{
  "head_dim": 64,
  "hidden_act": "gelu",
  "init": "normal",
  "init_std_up": 0.0504,
  "init_std_down": 0.0038,
  "max_grad_norm": 0.5,
  "warmup_steps": 200,
  "doc_mask": true
}
Each number is 128 + 24 x the weight over its row's rms, rounded and kept within 0 to 255. Layers, rows and columns count from 0. Numbers have three digits each. The size before them is the row's rms in percent of the matrix's.

# layer 10 MLP down (transposed), 512x128, rms 0.325, rows 53-78, columns 0-127
105:133110149166143116150081116145105141096136117155114118127159112129093111101121171143134128136096132149140154130128139136100127104093107119161128107078148132106133171159096116153108098158124076138104084127183126113084114141097154108167106144115143092142144138155149102147102130168119131134099128138101109112123128078101126143123147106129116172182152131123163146142139073114149154095108
102:117146147161125150094131118151114079145141133111109169125148096119133077158146188169147100126138138114081141137151135126144167149153101142102146094134111143119101121135119110126110141196125139119134059137142158096116155120165132125170155184126161096126107127121120154128123125100129111167150130133141147092123133129115117117111115110064118134126143101133084150112148109135109100128090
093:157100126131114122073156109133098168105135153110141143114128073140153177157116107178122128132121107107106105068161129096124150132152127126118136127121124168118155110141135142081145139120137102121152153124147130130149083103107128158095088126088139132127153098150127124127132110115111135112116106092082124104149138134155125110081098093113098082102080115117108085128189145120132124145127
111:137110118120125095143131060148138146148150120144143111155107099141149148161107134117130166118152101148119128142117189107112101084146111117128140148130133127118163156130108142125127160070181146143173165131120132124148073153116166153152136083097138125089150116125133096135120169114124124099135160166114163128120137181161092094129118095148094115139114153154122112144136143129130096100126
107:082138125143134146159119132142127137134127084145088130209144155164119151127092135165158148133117140160121115109113136152089086124125101051122175098106144113165126135150169119157087116140138122159099111134163087092114116147145130116131141093113137121148095134124158175122143122142149121122173157137118112127091126132103101136092125127108114153172130116106148130117140120102141110151149
083:111163140186136128069159140131156125121117091158134132108144155072144113140095140117093137121119124091159124123113125117152134092120151160121175162089108151125103162110133098110139128146132104108083143142133131128114163145140099114092136116128102200115156141133111128105098074128117113152117114120095148096109157071091104103132131102126128098166112143126154110155133145146110132140135
094:146156101099098116102177110132149148166150146158135143132114142181093150127135120154157125154094141097142126125122087089120102139125112128099135148137110161121106139104141149175114162139112172119091117139155123083160152135158123125108135162145116134072116161145105141112116129104160091124074118116114120153159113103160151114089157150128116139151094088129117161142136104172159122142098
092:123103138167141137167135119122131149142100139143136129120129096107118095150136150153137118126145173173102087125117168118120125105123122153146150123137151111104109189152099169105130125132139137115092159172163145189127134110112134114148110098142145079079162127089140139108142128128134144109144143144151102121139143118130137154110143130092131199154123146093131151079131169165122094142168
099:100116134133152126110089115110137116132068093125107184088121137130114122130141150141118102145147133121119140158158171141125123082154159137140105166133114132121130105115109127133120110115137122152134164169101160172092126095114091103131137134154146119120132159126074124116114140178102162095140113186155166140164156147141113147172129070145134150143099129165102123092158123129150147130115
092:093121131171148140123132123146103127138127119155131159119118095176089107116138146106117110141089142123129155134140143108097118094113119155107125169143140147143147126137053135167201107095111134119104177170114128143079138107141069168134097119136118148117141145118131115153156139137121113164146143087125146130121141175146119090134103159087117119161105155116130113140160143119131096117152
104:125142123088122146140123160147135139145129129161104200143158157120114113133101117191059116169081137124142145125156130145087112153143082082168129135090131120135102127147122172126144150120098137147163121115110141137096125151116171163139145148076110105128141146155131138127141148106171104148137162155108125103136122134133125156090117161137130111122165147133157143087118142150108133132147
095:099113126123114169121134088107115132133130165162125149206125134172145149134151138172145165118100151133087126157142137088145134104123117137140123129126132122114109073129126097153116126132165148121114106079100124146071084108124157135165130116128100138135065127152136101127095145162126089109063123121103117176091137110130131122108150142130130122159110127114116158102125138157113125109133
094:169086163103102097138100099145157122154172116129110139154157117180133135162163126113104138079108140167126123167106139135114126144088088115148142111129165143135128128133135170137181123170146138106152135117139128126114140100120138136090118119148161144134127128117143121128123135163149101137121122111156133160094171207123110098143158147137159154147156142106099171140146104129108096157129
105:148114090147080090158124103127145152120108119124130162128133132101121159123133121116118122152154108138130147193095075146131105107115098147153173113153143138129114098109170114152168152128137157126139091119162168101160145113116111128117147141167124085123152127122129173128117159106122089136127132121114152122114100148121133126062137123158108107115128103138102124173122137152142200147082
089:101133109112114102086134095151120117133140105128093145124152127107139162101121119144088138157168112137075090124131135135161151117103161113130163133117126087137144122094138185141145076144101141153127122139135102170119117129167140150120103138104155112093178141180128077134161156166140161120119124148077104117134125099142132139176148147145156099156159133143120119125115130117143115179142
101:128178128110136112106074154135109166125110115171132118098114098171127154121146108137119129140162134145142121104173147135130129122114124165171151158122161133159103094167140181111103101132080172101116090134083111125126092128084160124083158109128141127088087116119154146131131134128111149140136134094114112126105132124091090144136152125154165163137125131101099152131161124143151091118139
096:126100111133104145150177098097180149131094139144130140153125135197130154151136134090111105115154140149127136122153093091139109154104104150144141112111115113161120133124138119141173142183125117113118145107127118110173135089114115134132154135133121186135156143147128168140067135146146123141169112136152085128128165142126133150156090100132130131118098131133076103138149165148135117187119
105:128123175148113126114116134121087098149114142149180164114093154161120128108173148136107106131155136153142092097156123155091134139108126130132103119107104113150111145124122145129141126099127132175128145119098162095102121082108096093129124078121139130117113119156110126122151143116120115115087077095090112110111115119106132121122061130160111141115127087146102152167121155095099152147190
108:116141105047150113107124125111136124081116081152107114089148131125088106149146136095153161116125086107161123116131119162117123101115155122121154127127101160137146154106159159141106121106133107109108140112144098133085137108156127131115151111096140163138131157137096108124121096111087134150114121126113169107070121104177104116102108129148127116072138121143143109118122167098113157165167
105:128137135146117177158160119101144101126161124121084135110096162173138098138131086117169094153129127096158094157150140169124121174127142162139150141157112118082130124086128110133117114101140122133099086124106143185109122078141120161099131167134121141133144108140155139117095087154122123119172127135089138145142095115125144137120112108136190140119139074110145120136135123107089135148134
104:107162113120136125146132055150128118131109137157116177119151149140184139126142144135144151142125106164126078174135144133138117153123131124154128165151074121120157112147122147150160112148121138129124156113155164127145117127096103105141079114095166131130112090116125135090153152167130160134133146084171154133158112171097098116134122071125107106122125117114131119128144148172077142113123
095:144150146123103117097140155117101114143085163114076111103128146124134107127120062118170134107126139135112131124139147126153125109134075133122146167154134130084181134094193157123156142125154111111152113111136113123147123149127122055157090127137143139146114144110087116137133121150131112129117105128151113158132128119155147115121116166149116106150153094076151129149151131155185175150131
105:124145154133122136150176124136091118132184133083164149150118141139114095126125139139113085120158110139168155077120116125137137128132167134134103153139191161151152176113110146200142140136121114146114105126151154108109110140105129115144114070105109104112147181125103130103098134162119106125156143080130093133127117117122078158121140111160147114142099137140142141155118104113147143100117
082:168115152128171107105121118133174140114121124119146117106119121126145184121156146146127094111099123114088121112133144112114140083136148196154109065089150176116135107200061118160125149107138124110128142154095123098125168142114112114132143139125129104122144148082159130119133150122131076138120137143132125080175131137132149106128135113099113135147124175131103115121153149136125131123128
097:099148126139103092157137104127135132154108098205116141135137127132121104101065127084152125117122146143133095121133087125148095141141135089133153116154137148109113083124131130169136086121134142148130121154109132126120125145173071173132125138096119115124111095147086138106137165159118104132084136082093114113140143124135127151176136177094090150163163109111133158121123121122106121117138
111:147121123095096090125131150139138101141109146109117139151112124123127126148128101111141178147125116086162118140117111139126123180147116089121157117144127125163138103177171064136130101130133122086148133137130071140115136149179124143116119143153106149164150127144094116141139125153111081118174093145185128127134106082106150132116156122132088096162114143133065125140130090095125141122129
# layer 10 MLP up, 512x128, rms 0.362, rows 54-78, columns 0-127
100:098145126115134157127087111115141109146122108182135112088120135143085114094134140129139139111154136168146144165183110152130100167125117062119101076145169085135119136121127130132131120101162138151103142113113111169139116105110107140109098090124108132157157114164141096128107130115118122135117108133124149182134160113111141162119101141163141097138120090116135128135136178130134077127188
096:096106180116168093089114098156128117112087119162112114113125187134119110142133151119126138122138128147160134118108111122105088163129139090176115149080109065143155130168144078125140072162148111108139098115145123136144100115171105132134164148124112147141100178142135148139107120145153098133117138122125123115138122106088122145166108159150129137116089116107164119136101114143103138111111
101:117140128086112105153143123117141133181139149064089121110088110114099174095137110110097131127164109168096124129146139166092134129140150136144108159157129142160091129137115119124158113132105126154141137160099119141091114107116174161160130137176114114144153095121152122144122126123112149077111148155103071153113104173161126121135147162088148093106144098116120132142157126128122121161128
113:141158124077171116092138096158164142150142135149154112087100141136100151112134122121123103118114087123093126147148129138104133150118115105108098071084131197109122152107137136121122116138126113065143089109118134158129144161084167116133137138123131142154087173117129139135116175094116123112148147123129094146124114123120131106134113083155124138080159072112112124124118160103151109123136
091:107106121130139091108144113115140118177116121169139159110099090134182089120171096060177135145122106136097163136148185104126101113167140099091106103151137131165173114148160135147125140114141153127113087152119091142144130106099107139101115120106108154108135111156137121130123129133133127151117123153097153116171104147128143102091116091154125126150108127143157160141128124126160122085143
098:174103115119179141106144040117122135114169117111128117120124120141152184119126084099152172131137120134090131119119109098150152123098163114096148174143131128138116148138135126118147099158124118117113117141128129142124138103141094093126148100115202153122111150100108134132132164096143142132099145146144149109142113100142149111131134134140127117175085147168119149143126104190105114109110
104:119141126105140104094123101161114046103123103115168124111117132112121146100147134132146109142113118100130154109156094159141141125157160140115115121114075128129133113098162105129128150162146135152124130116109137100088114138140169198101145157117102148181114132108093087129124139156132138142121109156130149141117127116129152129114132137161185061145097113139132105129130089128153157155091
095:121093096126123134130119097131109127097157135131101108121098155147159115136103149129090143167130191104109139087140105134161196156111136101118148145150098133137174101075127144136143135101112153157088156125120128103084105095098121174108117096129094167152117117112121120115155098139152157136103174112143169115134154157149142111145108127112094115114143104129128088124146152138152121111151
081:106118097107129108120144143116133139136129154121110105121088094142154163137126139128153145141145110147123139132104147116095095111163084094102199076123106069090134138120125123175119121125124194123116134151100130114130139141120136145107115112131095164117118137153154142157115171076130127149131108110120157171143144138137112165127148100132167192155080170123128143110145100122132127150132
102:151157155188119168114083134125167105113132079127132088141088151121131134161159121114181152112137120125105137081133102133106149160135144133120112134158134116127146106155132102111078126129136132131153143108122135096132144149119101118107102110160124088120129147128188105115116128144149162119118178114154135160170121088109084126152156121100141122179125154143150097177148116132163140134135
091:140160114087145135131119117119128097138094113136131157081135140076099116172145110128129159132125143162115144157130169150146098193122146066104110136107125111106112131135127127112111124107122152141119139113147123158146097105147112078159146117112153109147137107072131113124117110135105121126124159105184164110138127116161097182151162127109083135125127076088155151142124108099113155123129
095:115091104112125156109121169113137127113171123136151116112102139113157127158129126102135156096112117138138143112072152127095149124124130104120132066157132141089128130161127129124131143163097129123095079122155084151105142151139089136145129111119159143134181127118125116139105142122089168114119121142072137129153078141141089093107110134145184139147154133156141125141127091161133158064138
095:190112111109093181135138104098128145124106115110140117103135157139147093117106128187087164113136134115191122138154126115116147119145131077132099153158110142156142183106140110145149125130099136145146161075147094122138129149123169128148114142134109109116114122143086092091131148133142126163138120107103122130154137118153119154109080130159132171113158099124140119080128147122127100133090
078:168103104120093154141094149086137110159140129099209134119113125135115093160142137119126109119091144143140152156069089129097111120124134130122124088148151166166111077150110108081133130160162112164136153124143118103147112123116134095127128135141151121096124122120145106112137128131100093126102136181176173141150129140117102132100166105103132149129109118147128166099126164132147137133104
109:128080156138092136099131103134147132131131151125168140099111100130165099127119143118124117106119134118142133147079163127119119197125116153107156127101088129096106120113083074161116144127141124130149114098122142090186165156164133131086084145140107136204126083109130133130142168145118140145127108085121127171164133110143164102109121109129107153128127134124142140133121127102134157139110
117:170122179115175156109107114143141133108159142059117086115138134096131144142135158121123105166119093142111116118157118121129137123182119142160106145134175153128156120141142086129136163139154119139127116137091097115103136139169152104114090121105114131108173150140100137138160069186117124140113105133100117115122083119104133122117128142136114143140119076095161168131157142116097115140125
105:102144097119095132144133172131134133112137101117154105150093133124144151144144134121123130134121118120087134138090096190128104141148192125085132102093132117111058119148149101123124137136130130124114136110093134150114085085138096134120099138146117147139133121088140146156129092127128116154128162115123150125104173119100124139113186124151144104131139145089117086194106132116075133118089
104:112101126157108134106124160128116124109151181098073110105131153176130115152137166144131116137118160112102113141127171101105129114139142127141114134120190148145087132100076120111095128123105143103100143140130056141105118119140133156114111096160136088119136113113126108179125166135164144137171105101145153136096119130143117165145148096109085191131130135110146135145108125146149130132139
122:165125101143127147133117102133115066156112127091142099150169160153141132169155132133122142107097105057126089149109132092133112143127130147103127139134135097144111113167168116098152132160099142127135092129104121120132147125129115145140134106104140134101131114158135156108116093196154128098117099162120157100109146126158120151147159131089120109124130110160133136127111056111091175116126
107:127138110122146125139107144111126126109144136120151119166118135098116206099100101108166124092117130137094107084111071116126151149131119101107140049148154116140145123129111101109079144123140130132127151139129152122159135156113115135127146143162077141095183162116141103186112123172116158130130138102124140139128128144166139121105116139106135127114131067134129134143138159128105138123073
104:078109124148150127106143123148149120129139130117140123084160139131118148093127154174133143156124134171123129159144126145130120145134153119131132109129134143150098070113077106151120074148118117155095152105119077136115139109147169141128154145102119125133120104129143107125127131114112200152183111126112144144113133053085155156138150119157130064087124128148155116144155113109119121141108
098:122106171134128082119091108131128136079113203095112122162120128126134150168125105107114138133120110138118155137163160108119081136127150112136106133101123155138117141177163088083145107141138095114152115124149120146167142136087164140131143117123129165162173152107110123145136157117108101133108149108101125188144127095143134126113165122157109155145125149056148140132123122114138121105110
076:131093097128165141161158109141128106171110119158119170141091134114105126134102142115124178106126132182114120157110081123128127124135110085133107163124147108165123131139130125068145119165104141198081178143130142110130077112125121107127141127148150125138187127127138118074085148120109157105169166133165139090123092132118113145131156141124105117140111113136121129127147134122136113138122
087:169182151146135121142136134106144129154107126102149145105158164147124164151126130099114131132127138147145102160105166105172112113130060144083146067129131116093109136100144126130132087144124120088105103107122139131124116093134134128102119143108116153168167120084160112164130133119130159146108111097123136129125129135155102157191140128108142139152178146147141110127120139091125100096179
113:136130102129155175129111142093140151120158137137114145125167103083124107153164145107145158116121137128119152113102108122133129094120135160091141122123117136119093146086102179113114155108152155158098154145119138130124069142078098163135133095126133106086144169074139119164104131117124159124101147142107122102109166137105109150122104067140166141098139140138106142116094123156184139131125